Part of a small language model's weights.
Size: MLP 512 tanh GELU, vocabulary 2048.
Architecture: LayerNorm before each block, learned positions, biases.
Training: a variant of Adam for these matrices, 5796 steps.
Each number is 128 + 24 x the weight over the matrix's rms, rounded and kept within 0 to 255. Layers, rows and columns count from 0. Numbers have three digits each.

# layer 20 MLP down, 128x512, rms 0.0605, rows 0-108, columns 256-383
155086137116115157119166134135065130131142145097136134167129128125099098114164118141107129093114079101118138121158147105114148151133179086150100157155115142077139089108169120170106138134151161125127098150127136075160140143109148157144099118162113081116133098143100102139119121154164137146042123139124158126154104159149127170128117113151094154126140075119135161145171152142130133120102
086134138141129133134134156140146161132129134139137121135118138156158129092152109112130118166084132109111168150088133121127136098149109157145149109158096158130126154164141109119132106125166131111146097101123113147131134169114112140100115140114154127116140140053139104111109106113126141108162109122126091131152128156062133097133176130125092131140154137146118113125121119167085116085101
213163107145144152148118150085136085124143098122113138133160115109103115115145105098151143171138147139129133144107166084136148141088128124117126139073137150119119108127156100144127136157135139116171173116107105151139098151142102087146122130112098116121146128101070162130170116093105125114102118117139124124102138155130147141138157134128139117122143126130109119149112137107127092093129
140149119119117087153134128140116140138147117104135107094108151145141141112117124117161054178127148106117143147104133132105106088135121129095143108124117131144100146118131132123121137122192082139091097159076116094124156107180110123136138114126107139174121144154154175142129123117126130132104131100125115122138145134135113157101106108142125125089133127125124151073117086142148137103109
120103163136140070125142065139158137094115104095132114067143102107147158120098099131133141117104120145176145104107139136123104097149151157113099161127120135106097124113133140155155152121126119144093129149166132092146124115145175114086099166142150102120167104106178079130138154126111128099114151118096130122130126089131157134128116137156126130115134091156100122095160101156123098122151
164114123093122129116147086111146112120103130154135086174140144106147064120143134109113125142128153134146101150149109120139077157079133106111161128140103148093167191128128104126130132162136146131122145095093124141147084117122095111124159162096103117105102159146126127128107122146126149118151111125147106106137117146110103172176127115103059133146136136149140084155161149115129119115139
182162095141126133123130105126140128170084141154159115121162142097110130126070153148123112124167120125107158172120109154113121077107137164148125120119081095182128142180149126093133110127128102105130134109128120117136141149152095089177146137123105095117140127125099112118116099194112144099149109108137174162118114127084107140110109132109125131120093144124142087150145136121125115115101
148102136102127079137134114085104142141139102149113066132161100181142126097145122103139137087116137070148112125138153142114127142150132086109156124137149156055079122121097142143154110144123101158120115092112116150120138144142188099129132135125144114086129087144142111133155114113107105124113112128085085132144096124153122110091115086119167092115109085119124092135172129084126133133139
149128117090132149147115125133133125151120136083123135112150147162117098114098126167145136134103114135099149131107146091117097083113118115138125139128091121152158135103122092156128138127157105109140116175133106091130150144158079155100136155102125126120149118126123132124149120162136162139075115153127111110090116119142143152120117108145176099124122110124095122099123152152124130091125
133118124108117144161134134079137142144135132145106095102081091124127178107134138100105120158130121058124146122088156118134105157131096153111136098141103084084107101089146120116124126181128144106101091119155130108138106086143086127154108120121138156140142101075106153155105119080133126113155094085130123078169108137132171125120124148109149170139132135095130174131112143131188103071076
135127096151088117113171128158115160141153110139099100151085121091114124122144139126107151135108105106133161148157106167129148108067122136120162153141109143135092119137106125115152157143096142172113067131135134110137117129121119114102144103146128129103088133092129167138112104122093150124081130143116161153120116139103131114142125119128112149107161154122113130136137155112141117149135
106134113130099112115143104128075145155136131104122123133136099153164106153127107101135118070125073136105118119103126139104098121115108071141112120155113139102092102112164095082104108094089112084096092145162116126111111132111156135115139130123119140145109080112116132108155142092150087116129160105074057097135142179168137142095109116150078077113178120096149119140121127152132101162148
144091168132128132121124117170111112093134160108151148154171146125148159178118118112139132149085119146131133097182120101128150161090139128156123115139158128143088117146191118155134113115141146164124122128110165128125149172136124106112145153104129103126128143100126148084094144141131168076140122138128109160126150115104167098139169101148123093096126170142107145154104113111134145123125
138156126097139131152095154145125107104113086154144140123098118093133100165113117136131146133113150141133135112099128133106151135175118166132123112101135094166131140079103160101059123138143139181130126154161093147111134149145163155134140101131106092094129126135130192109144112157119162101142159106139149119150129129130123144139146133144138140114112118104105107147131130134145118101103
120120169090153116121123105162097170095131126151099165142149110154103138120108189156112110111140126161154171160121122132153118094122115101132117122174148135114142140108140119141152132144104118095132143145149111136118081145140151124133149153125101151144100114107109113140103134144158139139121127139121136179131103095134105129112125112185162119158148153153127185148109147110140115133092
130123095101178149139128114105134132168130132159133149161108137154150104113121189129141121125122126077124191085155150122107124113134093123144136152112140143173138124118133088163150131171113119117104128128137161068116141116086158097129117130147143094156144161152107099081156156127136134157151064088087155130093128089135092094148125148138129126123136119159116090140081149136092155103120
148109113096111130147117089158128142095150115083138112126107146088145134135130137126115115117067130104159135117112139136136111139135114130124124117137170109125110143105115149117137107085125122118126084142119113082148103084189114131105156105091097101137117130153149107155147157158128090107118127071152141135104117089127154126160118086100098135192166142168173110102146137138107106132099
103122097187135136126119121143146140165053070112154116115141153084145123135104137124084144109127107108144151158103127147144125181122116133113119115122167111138099147133137138144120110098096165151120142112145125142140144138185138112156116117072100130125119131099115134181153144137135164138131120143135175147182143126137122165123124117133101171104144097174118139139115121112110112141162
141131164110167138158110070078131155144118115138096121153089144115125130136121129123107094103139140117125138154143132159106103161148129131145109157125149133129113126091121127094111104149139083082144160114153133120107143150134153124099104166130151119148146137101120112144141130114142129107103099119148120133106128126109132108130124149130143131098155134128144129115142147111126146124138
089092118130139172111148162142141120131103110110121142149123116130142123109149093103162149137137139122130081148102165157139130145154137172116128141098128157097098111113135119148094146150138165149124122120147187147088115139158146126152109129155161119136125114177140148146122129146161146074136131140132137137125131163116116124117138088070102144134124148119105081104126148101092142140113
125101124155113094117140133118151185140172147089096135143121114141093115122113125128094101089123119111144115155135132138110132160141134126117083114132114147137130112115127132086109129103116132167148104089103127134143138142083086118150111141134132130124114132100105164130106162141118148119113092141133165115152135132144142171195089092118138135143149124126162112128110123133159157149122
156152083131102149129152114132107149100130092137121147149135151166152095135151117158110118127083111107172101143104106136144126167109140114158108139185153121126116161115059115121110130109091078150141131148120115084126142134135101135094159088115111142189123140135100089146156153097100101135154114118146135091116119153102118136124104131094193161132129118166135126165156151160108122126124
182147080089163164111173123120143140112142137155105124147077080108135112173124114115108090095105166103114122180123145151120142177102120121198136102123091139141148140153162155107101112148137108086107109150138090130114118128108148145109114100112152138087160104097109121113162071126110120156131117168140129085111130139101141172144153173135108162183155114127127150142141101086142156141093
122106104123147101138106107171151124105123121147083130081095091107084148092107137137140078119139102132144126115123131104124160163131141116138150116099139119088133106109118191159108141105109075113130083136154122143146117172088128083130126143101132100183113140084099145139098118085167143138171096099121151124090191107156150138141116103149169126169135165145102163098141120195121165134117
138129157162128143111099114115092137147118163083135132136116125126115124117119133094085124089102123144137136141109143154116098125153174085082112123154134140096102152047118105103116139104112142156142156159115099159119094152110138190104140106106153169119115128159157076110087139121130106107104176113152132122100107116104170173119113150125105183121095089112146106129145103115142150117148
111123103109142134150084124178159166140145171157214106123104120107200123151135095167181133161177146109121110126113113127179115109067139146136142126117098151093161082143147115152140144103130184117176111145103096145083110129115112129126100139094120184142155136097129158141145143099118111079127080119144144189182159103132104116062114174085135098158131126163107180160132126210113166107134
092142181111196135177119120126139120108146106098153137177113140070133134138112073145124150130127119152098092090149096124139154140139121135139118092171115151112156123110152116130153142150118133153106165128116146148116112112111115148155158177123123156112168108131114115090148135093117140127132137128136085130137107111070101111112143127113136147149169153152103108112162115152107105168086
113137108152132148144129101100150135159155148146082152098120147143171123125168089155092151132126118094142092110163112117112138163117132161118113181097126114091154141154149147140147084135115115133114149134084111136157140116093155128133183163160111113126153102120095091123102150093116073130150163125091123127139126138113116093122129105113104099121126121130146107118144127132137142132110
144166154129114148080131118120146163115141126151099129118140147144113102126117121140151119122154147117143109111107112083095124114148117103140138095086097117123125116116108114159101140139163138157140122143118167178142156148102123112142135113146112118131112072152083120120128132173104154104122143148121106093137129138127160151181148129117122131128128144117075192148125155139124120140144
190153146123134132141119120118125108125124130121128168144143150148114131101125149138151136115085158146143178150159113108097183124109115132092115149148158094143129155138182149145161139151145117146089140135142144110122113093141150146109133118127149167155121145127116136103124145114098158141092148120150134178115125124105117129133129124160166101154144138109139126140094130132119165134098
105173135116103153135162089126125145102130089150130176131115170149137153147171099142117161160116105102138120126130127122109163132095078126102150155154144108150125134143134100101130122168125171125113125145106136164148161134107133165116149156137165132115122100096136174129130129126137133131113169108123110117153126139164128104161151196136116113126141153148139139112101142121141079137114
127110157108131076144125159134161080253116101139179156138083142094117164082124121102155150144137114196136131140172139155145104140167117118109178118125162155082145135151115141118093190137186134168100118102055135160131138095193207174159084153131117159092108178153139120152166129144074097126180172155108166119162146134082125155158125185109105151101120087155124120146048128178125180141089
133115151135123148118100164153103140105097182133156124145151063115129144133136108090121151097183120121165072137105134144131137132104095151143118130120189143130113120123124167129113120098114135121148112153152145113122126142072120109128171055155104090118129131099082104118132140163144157111127137131114129117108096178167134114149128149134112146118144121110139150126106116143131105121094
142117118129121119095135102130142127174131137077118108112135101104118131093128129140168154076113132150091128145136131162134109128145135143131124145165092137114108131122150107166103130159109143110132109103152126198163145125111132166130143139158079142103167098152145112117121143109107112152159110144103141162106151114088137101145164127068126142093099127108091106053118118119150157121131
123114125113087077143164131118098112159112122121144112140108131123146151149103092147153071149146120109111080074132103153114155142166145165155136094169155117105123188109115183142118162109099130113143121118107092147120127086138126116100096139134147161154113146138136134119118194123151118127139099107115167113143129134130100108137141147160109142106140167123075122146113170148143116138120
146092115103136109150174154125095137145127126112146186145134141110110117129150140127116122096124155087140181091098127078137114104114129139145134170144131140163121151127146106090126103123119116145157158127163138121137147122173173147115108113098106140122157172074159100175132141128147097114125128132163109134116114102112159105096130098118094163106135142182131119134102125140124119077124
106154092121163123140117159143155110144149123143122129130113139123125129115168139124124071112152153144143164085158144149101126101166094140120151133136105128119165148152110122161129115153131160148177128119132136160122135103093119160148116133127138114131155139123132184126148107127137128107104149148154122166137142130134123087147126118071110135161108144152122146172123121115125115162122
123120141105111146146193102120109156091116150138139139131126149128139116091142125116101105112160119144137163108138130142123120140121140094136145145096141098123152077113118094117108115124153143171178101110100126129125151121135158147144151145153100150156128167135106141121156161154083118113083088117144126155063110151123173088160134142117154163139121170151104127115145142116120132115096
116134170114128123113146128138099121108127143116140114121152141121162141111134121138103122132132123135171141167128143131142096157151167128143099124121151160120108132113108114109183180109123098129154196110126122127116155127129111110083150132136113151078138134134137120103142079166104097204123166130152109106088126172124098134144134137123117107154132116120183152110163161162124087121173
142129116109139182141115120145133104138135122132125117159148148142167154149084104158134133112139119119130146108136071131126104142106114113122146105154127116169144139194104137145166104134140119138089117152135105116123177142138122112151179161133109149092162102145146122130093125165162122119138094145161160096117133118165123121132098120140170099107134134166139086099139148113150101177143
103118112129124162114124130153110119111101124094149097097138076134123102129149156141101140126155149104116119167119074112111163121124147113106180206067165118115141102150086146120123118140146144089128148111129146110112113099143147150158094101117090158157124145093088087167110089150150135150112130149122123078133094110114149138117110085154115107122082116103109124119112120114117125084159
139162121127099187137108121114164117105147134125110137144125133096138155171146142103126132114118122134154063104147095079152121111117164141134108110136155120123138112148124072121131131107139134121158129122183119134135129155157132109161129120121098131127099122148125111145093100138120147157074172144164142090103118083128080121152112130098150093150108148084122110113123118118097139127112
104147099124133098144105137118165152151120100140106090105113108130135116160105095099131144127124189121105096112147110108088148112130143144083152074145153160080138104143133093145165116099128146180114133137145133135126093140113108135119136115142134118126087147096132108123131151089120135120153140152157110160127135102191085107125130061120113120131182147124114165167133098128111160160150
093151144114117082127148138151138108121165169147117154113204149148125132117148114092152159130119119097121181164134173097153090119076103157117114140158113152101128116168116140123117146102145121104141114116105097127139168137140134147135107108125150149136120114163108207120172145130144118122151151172144121147132138136120076096158119126120157156066099126134134131140126148138186130146120
120100147152118138071170118142156138086142124133148104096161105119129100102130109123124141124104136122103107119143171149097150124109149134154119142155106118130140086145109136109160109133123132125143133152162096115090098147148129127102162112115113102126114125152127096120120150078122124134093104141101076144115142092168159141132109144084099090130122111096158128166151117100108119146140
179143088121119138105120114099110121117138170134093103102115109112127140097138080149150136053143133087142186110147134139132074098134136153132150146138114162129140143118129108115131111116109166146121124084142105157138167105145128100137137127142137080137174112121088146139120112124112111098136117112089097119079136100101146138164112148133113125109136135093110147140117103156155147125173
147142140121115141133089102083112139148097156136107164159142131136145120088122127121154163131104105115118153133100074148147134149162096113152097141152141115104120129147075138122119071118154110078130152111097088135070130095104132126112103096133134110126164164109152149088181124134102118125100154113161124120126110142124097149133114152113140135127132110094115106143118146168118127121168
094152143098104066110133135129115154137151096107125150168162115107147128127217168158119148142157105126144128126112158119126103082108160135144166123121102176095030112124120114163127143133115172120172103144128153130171163129131160145136118133129143124110128124124134154116134092122134125128187119155110103127140118125155139124094094093139100114138123151166132104143111120135102119112151
121151151159141136138131112115117100116126123177132164086149151139122122087147112115114127133117173119151144139113108107158099116123144126163116148128111127149124133143142136142142112075174066152084115141158119140145133154098130149121121122145142160117090146100140137137115104097148097143113126120132078127136157148121143122109128155115162160112144130144144101130138156140117129176154
159089114148096091109154129182135145107140161135103101157162129131115128117120149142135154127100133124173122118067135146129162163121149095105162119129134141096129109160129147138182155129151157111148115150129180089103097158124145140127116123108137120114087115116125129147107107095104129144132110145149088117117160134105144099132105097146110126151128095116111138114155116140128116125136
174100113155136136094124096125117141090143129153147159133081096121099094132104176144121105163118120111115122086116095157131137146112155144143157063131179138162117129094110146158130166092147102100150096138145109135111117096107095130079123117145120158138151113130129119132119144156113119111149159119121133098154157117134132150161118110178184164173127122122111111135136115120164105128146
074132099118155115090132120114156145123169133111134174105198154151106075127113119149165102082111148070127129150111167136130133142125102122121110134129120096162145111120133090125086119095095092107107128094104135120134134142091115129118121164127111102140135108134105101158133125115105179124158114138133112105115102132129141164060141150107137094127144112133140104134140123120119068151095
114158113147135133110106146132154154161132176122106125143127162145155127145115125131127129105139161124122121134108075120114108112130102143146163136134102128119190127119121153114125139140122107125160170143134093139139118130107143120173096098112097089117113125136125109156120127124145134136112166111139117118140154136131109171131138112151144092142099081086123140105169131131133153126118
110140118155098096139152089082158093117169133120102120111138113116127088100172136124132141116134132102103116127105150099153137141150108137128119108118112116128155139146156132136138135100150132141143133132151140108135128117098075142112115135133138141141126108095104126103133104174148128106166132090167144116104152134171076088095134138115092161103114138088118145132120138112087110107162
132092091138112144107125130138110132135107099132144169081132169119153125162116154137093152110107121158147138141121142100167151113171140120110117142109140095116098178120108133131131115169143111065112083139153167143137100132150161184129167131154170114087135097147131109138120120111147160100121103127120111111137112161132167156141156141152093125131096093141143156153122063103113106103093
100143160090127116092133146147124131127120114138136134133172117118098157126138100144112178111142122113125134095097125154130125151097121119129131101124122137106128139125125157100115098118083159093146139109138117121120108131141153151138122109147074144131119096123118153137151146164093123159122119107096132131118148168141143101106120118138130093119141155175141116096125148138125108128143
104134127143069126157128103079163181157139133152123122118110157168113162122094068132123149141115119167127137087148124158144154145135133183136105144167146106152144152142094165140137110122133155123125170137130092151133123136100163122144142153154132156095114135111114152098151137161132128107122103128143154138130074160059140124117123141097152133156129126146095102148097118138127129146084
075102173094114172117134132154138108103108175165142104112147139085130115165133110129098126144110104119162095136151096154148122131146146129144096106129137087101116164155159120103083106127105113133121161139144142102145096129118106137162114133101167113173129098085155107133111171133115148163172126125123131118150130102143110116114134097099148139126104105164139114181144098125128163108100
095119162110102125121095146164129097132134116098145115172125137144131105149114145155136127160119124105113130133143137118110134142142126108118107108128136105131124137096129118133155189140100160117127119114157119133125098153144109127102150142054128152169161117130154150091049101142103120182150155098159168154148132107116147134123184101145114157152157129069154118128102116151137173099161
111129077176099137099122107084106085121112118164092085121170144123085128111142103154130118149141169158090110117147151113154092140113102113115124107168146105128142128135155120139222123130157129114139147109102101139112110133119134111112116069124157082154123129137125123184146129111162079099129147107146141134135147098078128090165151150117132139099126124094175119107084124149118136167111
128112119173116113114100144185142102106131107162158154103172099175125154139135160119105173132142124150136126124113104148115119135171114137123136160145148078094107124148133159145142119106085155100111140106092147114063137133198131153131139132137080152150128137169158165113148146117144142159143151114154163157122133136136122130130115136141188157122113112149123129113091128151083116110157
116166110109167166173162178169148152107147120142111112131101135113096093136111135156139168130114098105159164151099110121149131155182106132146110110171140131166103141157111138106124136137158089130110091112084163115120087150122102089166105120137135155170091096127092132123091125135123119145116137127096099111134122161150137110163102152144135108129129158146111135131138132140139120121160
139134139124110097183091116149132150075129164149123175128095141137110134126114118135192088117156146163124113099122092170184142172105152125117144129138118127136134112137140172125122110139118127114162165105136156115113133144132129132179138103120145188128114153141132170121122123117152130158090132142141137107149124128173121104128123151115181097141120116142134124102111131091130120104148
118136143152147149123106132132141122118133139142119126099123108121105121115141100137149095130174116146143126134160106090127176119116098142116128171155121100148110170140126123131154149146084123152117134158123119095138106127165124149163129128141108150081121147108138124141145089090097141107116133131137098091138142107126121137090118099127089120137138111143111138133138124142146154148103
072146133109148129173165137112127142144180161103124114149157111166151150103120160118138142168163126172119101090065150108118192151114092076181133114126119142113135144113143136148145113156137111126130165154141132160127117145110114124108139107125100130135094123146190105121142138116132115170105154122111153129115149141166100134146169165175119116118139128129124169116147105155120163130164
076069121116136083145113128103133145121124107093150134113129147124109064125125144104109136098130066153186146116092140125073169135123115177145148128091106077153099130102160146142111132085175114140107138120115161140127127100148108127167125153101130107107112128131143136151138090118133115185142093124163103175119145150123152098139150106122110113145138102141143177115116170121176097146093
159082155133117095104098081162123143094159085104148140106116108077157149153104135151118138147161124114117184095101109117172149088154123120136074130133151117106183155109158135140145145109124142118120131130146134121108157106104157101166134107094166148102093177100112102132107097105137116124121122112119115138116131128177126182122129154103139157102133119155157105129121119111164125147113
128127173128129097088123116164113155126137102126114128132149106116134115146134117133141120115109155121110114143132111182165134092122147123141110172127085123129100109133131127169128139090107108161122114098100106095142145144128125106128125140138100090108152114126106099132146122152124129103106134131128109140134089137103162124146091117126112123129122149092101112132136094091143164117139
145140126145175125124100140127091109092146125162123116087120142143103141085139153129141177127152157126093114125140129086109150103125104137126168161120116132125167140129137083114092136096099127127121105130110098161117119150117121108125174145138104116153151087171115157133142102087122133164118132157137117134108113159147117109166098124119096115160062149125163149143148120126111163165139
124120081108123128140175101174100139158112110117129135144163108141140121117144181122110148129095157173128126142160127105139133095145121138105135144152114132096081137144138124153125127163145144133112144095149109106108138107135105134141134133148117147115151118193142105146136090115163147090148146136138159145113161107109155177093137117112120137135109172110121145124139115140159113135094
129118108146170143160126119130101113093074136128102139132147104137126157130158107118137177137147101095139085105081140127167121117113123159129105130148136110134095147093093082133144116139114125137135068104116149108155094135156130145115118067130172115154150112134116101121105110141138126076123083083132140137142117106156151139127140144124148138160109091115150136127101123130106111090138
084131091093140126112144141141147114146104106132141112119137134105136134120099153138113092133122101132133117135135137103127131142141157124100145111121091152101135056127115173112127101150122134116116132126134137081145124108105098109122124146101097127121139158167102111124150128133171117126137114165160113124143119105121115062114104119125115174119112141109154148118103084154126163123094
117147154133144153123138118101102134153113075132120113128138095155106104129125129096141155133123110124108115103124130112140108132135119113111108114119110203131103105156136083134126113128105114124106147090147148098127187146103123122129137149116137130117181110155165172139124129136153101132130127162159145140130114103143118157147151135152144132128136146142112113111078148103124096147154
126108122157126125118108127115088122153098130170113108105092129111097170150150138136131119121118099141131149100118149095091119118146150153133083153141133099116153119100142124171138121192152154160103164119115129143110155162149149155132111154151120147112186133113144157155095138171107136130103137127155135176134143133105119109148120091127120127126140157090134138113104121139106151146133
168118143145124148151120141099161129120109110151117127143173159130114161166103108139114087108124145178108139167132099146135117138117111167126100115103084109159140135173169121136131135113167156103134121114140151190144116109155079077134121108113143104082146142125095158096153145132140120144139098127143108122132109124109114132108114148144173086115129140146137141098141128104127133111128
111138126109123090127123131126101116164099133099114157146099151183141161125139132111096138159118141159125164153097155114152146065130138139129152158157120159133080136136096134129144094109101107126130120128169148135115144174137127116073166153127116112082124159100121123136114100133163116136147121125097129150081111103159135148172138114108087107138112129123166142102151116124097163129141
114120153138092136134145138186078166127140143130143127148124142122103123116132115129147126137152126152171126151142168116137147139112110108123151139161127146111131134150118144108113159131162122114163105084122150138147162156125107119145100145118148114141076074123101105163113133112148145089129137187094107109132128082121121144119136148126099174147080162129152115115143118121137122160153
135151123091116152134114145115112111158124161143140192128137176107126156126130155104125114086126144174092142147108133077117104141150106117152104104123176090136121083144163136112119127108146132073122132115152135150120114148119107137113133097197135111146085119106165150141141148061155125170114106120099081178135113167145128126152152134076165092141111181159131099141098121068141156117148
119156085145147177157122112115137117108099147114112097152105162153116176120148148139077106137119088152152149132149124144149136116147136116147117128160129160130149164096115126096161150113118125124123194102101125185155098142121115130176132102112114116125103110158149115151123117165097181127138122113102115125126124148125099156133096157174081138147136115145151096126135124131118137107141
109136110092121117096137156101126096135092137174108175111115181111116132140141153069169114159148129173099107119090139128150176116145158111128083091114121102150114100094116164171113139099086127119122155157089112120137089083145119134085144166109143135076151138164109177092136143103107109108114115164137105143091108132133101119158120143091152149129139118135113151094117124122090157127118
128147092129164103194096130160151119123128137119140137177124085121132130093098138126139138105160125107132082098132071123169090121138124114100135162116154152159114124115135099129163114093146136090096143121086120159129135128114117098160138135099111112063113086143185086098131094135113137088145128099110139132112116171131104142091086137098147131103095141115159150105132161159095121150141
152121090142127126117158151153162110130158115148102111103097107163148123167120145125098109197139172149167121118153170138118121100106082134130164142121124168122104120101109140135124111151122110123116136133117132147127107110126150070116120142125165145098146133137127136159070109100132155177131168128153146143171156139135119156107130170138136105086098116130115098126140110081126117135092
114143155165163179122155145130118158067127154167150123137132116160109118139150097119144110134114125119089132115166197171134113188099146142150123106133169140116132124134117113141100159124064122135128133155122121142139103150152144196142092067175119134108139118159150142101151147089131156171122114128124126153099133112133115139108123115124136142101161180119113094156159100140152143139142
156114095125171111138102099113118102106153109181136171073111095156130126113129104108150135108162123119167149163148072124144116154176083151167130093133105136145115159124131150123118141140147137102105129087125111113118131118180143110152099152152164120166090151099155151143120140127118055163136109116109136143150129108085122128151118146164151086140134125100110153135106124143102140084098
208112165166103105152156117115145114150117099127129156116114120089131130106086145121123094136120129150133141133148107114100124088129136131113084132123147111137116142102097111076139129120161137168113138147151150097150138091134103125150107142141144097079103090108148151114144144137137156117137139137167179129131116164115181106084110136156176164161165143114085117137085083156150123131126
140102118182115142135139119161143137119139124091114125116121134142111086133115111117154114094136152155107138130134054076125113120119128156142102100088137141192108151090099119106124144170053163133101105115146145085156113129092075111115119110138116109155161116187135104154160093104131127128161112108147128077109120143124122172133109113117116134151109121152116099117139094130119119145164
138083172092087125121121130156164154112155157136135122131119101152134126128108101129108121115155084081159123113122163122125175147130133140127104132125150125121135118092118185078122105119132160122122118149142136107123143098143088093091139130106162127119145154128118114130155089162173133152099140171169159097136099100151070143126134149127143077157133093115152146107168113132131125117121
129139113126145151132149140140109112150131130106116147099119153119145148120142123182103117118104158107110173076121167096109125120099142152110114101122111125087139106130084190085090095137128138111135100159108154140150125142142104106143116107166114126141132087102110090070133139168127129139140145083118111108107158131135161122152106132113154128091128171109138090133142131138161115117104
136140115108127151150099140137135120141129106125115111105133067112116143121117128125128124148145128094125136154125103175134104128170134145111145133102087097163132123136124169157121166146129115116094117156104138125149121108105154163138151114125174094084155104143161115127107109124104095147150130155134124140110138116112093161109110131116141169161141148151115089157142148108151111117148
124110158117120118117169155126126137100114109108137136136123173140118122082118144124112095142117129122139115115156174137149121110141146083117158163142149118117113105151119086115152110112129107133128119118104155134123099136150098154157149136135150149120151120177113131073107101134117137075125103101099117116156129130136130142111130143164141101144166108139136108131134143107099138135120
120126112127146125109081152111084154043130149123141144112171101137117138128143103156136146152154112102109081088149108130143137155172121124165130099134114116106159144126160100115115151083155136099132143149113085110147168090121094131139119148115155120100151116103133097123142143112128140131088146142136090114121164084159067125115195147159142162083136149136109112105151124118112116157128
142149114131164140115122089151121114127166144080120118129115125116120101161089123144130113104104114109130108148139124155111170100128147103175180145074124132156138127188096116110124118146152135121147103122161128102139098127128162132142120151107119147122107096155114131139087131157131110178118092111113132111116109112136125148148180096130119116129113124106091156125130107083111108175152
157123155136164135151147158167123129102128138142123096146088127120113137124143092153131133091130146132081112094128129137145118081126107148140136105128085141129163124103127119135120111157123102137132091120129187137114172132155168069082122145126139133140134086122145105165140175087099166123163158149102164111086110153102129091145143098142149143108097118134176118115152101089126125107126
131113143124083138163084162109103144157135140126128123114130126152147142158111128113123135126150129145131119154157092151132177147133145100120141141152136160121169138053134132123133106138125130143161157133100122118076119123149145123082113120097120159151101169112136181118125116123109137124081145110163125131137143110125096167136114150119149121151095093111085127134186096152135109129126
137091143113126090133137146078123103126112096081101129096077136112126183153108165142135136109133087139063129121111095096106117128125113104113119154136087114160171108119128140084138095109108153109092135093120131111103113100129130120085137103110103127122140131132108087112125160123159141123158114164142113127138126117118108108112135097139150120115078121095110099134095121132104105142124
109101088115111149125154118066110129117107075115123068118143155161143118154151097127154125154125156110114097082167114148087144136154114103141134104124127137139123092174138126132148151142122137107164137157156103122127133159107162099117123134144120099147112144178120092116126097168092107124113165108106111130113140169123175116108117122139120133160115115155073139152109140112146085063148
132114131156108135163125139109101114118160142118150144105105095125122125080125148140110200143147097143099106181152101100121084143177125126124140135147107118168128128161098160161128122117129103111142146123109089146132137119082157144117139123129152143186116141132120108110105104113123119096080131132107176127147132098107146172111173128112132143126123133062115149104093132121147146148098
117110104188112106104137128129123111132142153112100062165113162108127149133160136128118173137134104099151109100106128127113110187118096122111125129104123086156127128150176158117158132128182142161113117141114105113128114140093123158130134147150116104154137099129140121095157135132114129129160115106123160136148120166123122107134111104148120124131135113107140136109118147132159162140130
087126188117101101161135148088125150108156195121129142132153146098154164105151142095108113132143097136145103132144106126140130125132128101150095152147126159173156134145099111094097107127106095160157152113159133177104106116105100097131127114129164106129132102131113096139108141139122160155117083103144105142151127122139127135144131149097105117173107161120136150124120105111179107102113
113123149102134092143116170104144124149110095176100119154131159106130174135111103130153166094126111111088145150158133136126104126108109116075114136137090074168158153106101141130113120116124167130113105115127108157130112140134105166083130114127107133111130156134129152113150163109116137147113134105078093076083141144116137120145152146120187118141155135134169104118136131132129107145135
124157165135146144111110150151165124118159105101130130125144099143163133136124142103175135097167102138152054150087136112101124077140083132108152107112147108164150119188141178104134124105112150161146120171146145150117117118117137138123131184150152108123128091135095107150162125117137129157145132119106086159124159142109180104121128121156123101121124134095101134136142085074148096134129
106115135104119139152120161133123137111139138092154130100098123105130104090133138115161113145122106129102127133144128137111119092144130144137160154112119100095114107145111131133110103117159174130150139180131124104098097105153130103121148131117165138139115160145168172097116152119133148125170158150095111128147144102138164138142138129111171108131151122089199123102143122147103106163113
155139118158114125136150113123114118146110153107137139111109103096142120155102130177099079098144140144112097097146127110107123130122144092107119132072186140121116098165132113184160132089128113085127116144132124135130150135144166112121156116137140125156132160126132110121103138156145095103130140129122123089119118114120129073072104106185079119126136163092125164119143126132171137164152
113167138136137136108139181111119088134117097128109145134162139122140123141143157146104154176157152160118118146142161116117112182091144118098114117126127108129123148080172104112136136151170090121116133136106179141156106142114154149150140141077122154145135163169141131124103159155131110118138139122146063122150145126150115139120150080104136134119121136130153127154109112131119163105112
097159126130085090175134151144124126119146111122142124113136105144101137116112139127116099149132118150135119127111138136128123137111135132122103149119121134135085147158157150136142092132136125105101156129155115107177144144149117126099128120137155104133116142135125129129118134145160154160143161123117109186063153118156123128099097117153137130122108148141144132116170138128119114151132
100140117148149134124103103114127075124143155099107128115124143118121113133145115064074138176094139081135114142127143169079148136115121148126135128161093118149121133148141156131114125123102132129101102180143115134150110137114125148156093163165117129189172156150155119099132130110167136118151113127126170146117111144108144122127163146111141162135148129141173155143105161101126083130133
174131163140116145095146103126130124130137112147164109145076160127122153144176129147137126088113135158112115134136093139170145115119172157102122169109115093087123123152125149158109104139166125161090121112115098135115140059160128146103107082113127142135109125133150118151172152183134055124105156172127164112165118109148138084092128098135121115101124098123113131134126142119123133089099
110167097114119120160116169132152132148136094119147129155119129101098141103120102131126161118164113107140119137104143117137141075093138129095147162110131156163142143136108123139116127131097134112149169175124134126124147113157087122121109131128136108101117154167182141150115149126111121175108089162108156099129130142063110155123124064156153125112118117198106154140160161107193137111137
120134115133129104109097138156150123110128147096154156158116154126123143123136114118149129165153130132108153111162100149149094158134121174118119106135135142080128135109131099095093123151115122104138141106117149140154129122127161115119079155115116150127141176135164130096096145132136122123115097137161139133140127113118142114140149138110113133109143068147124162120130154113070120126101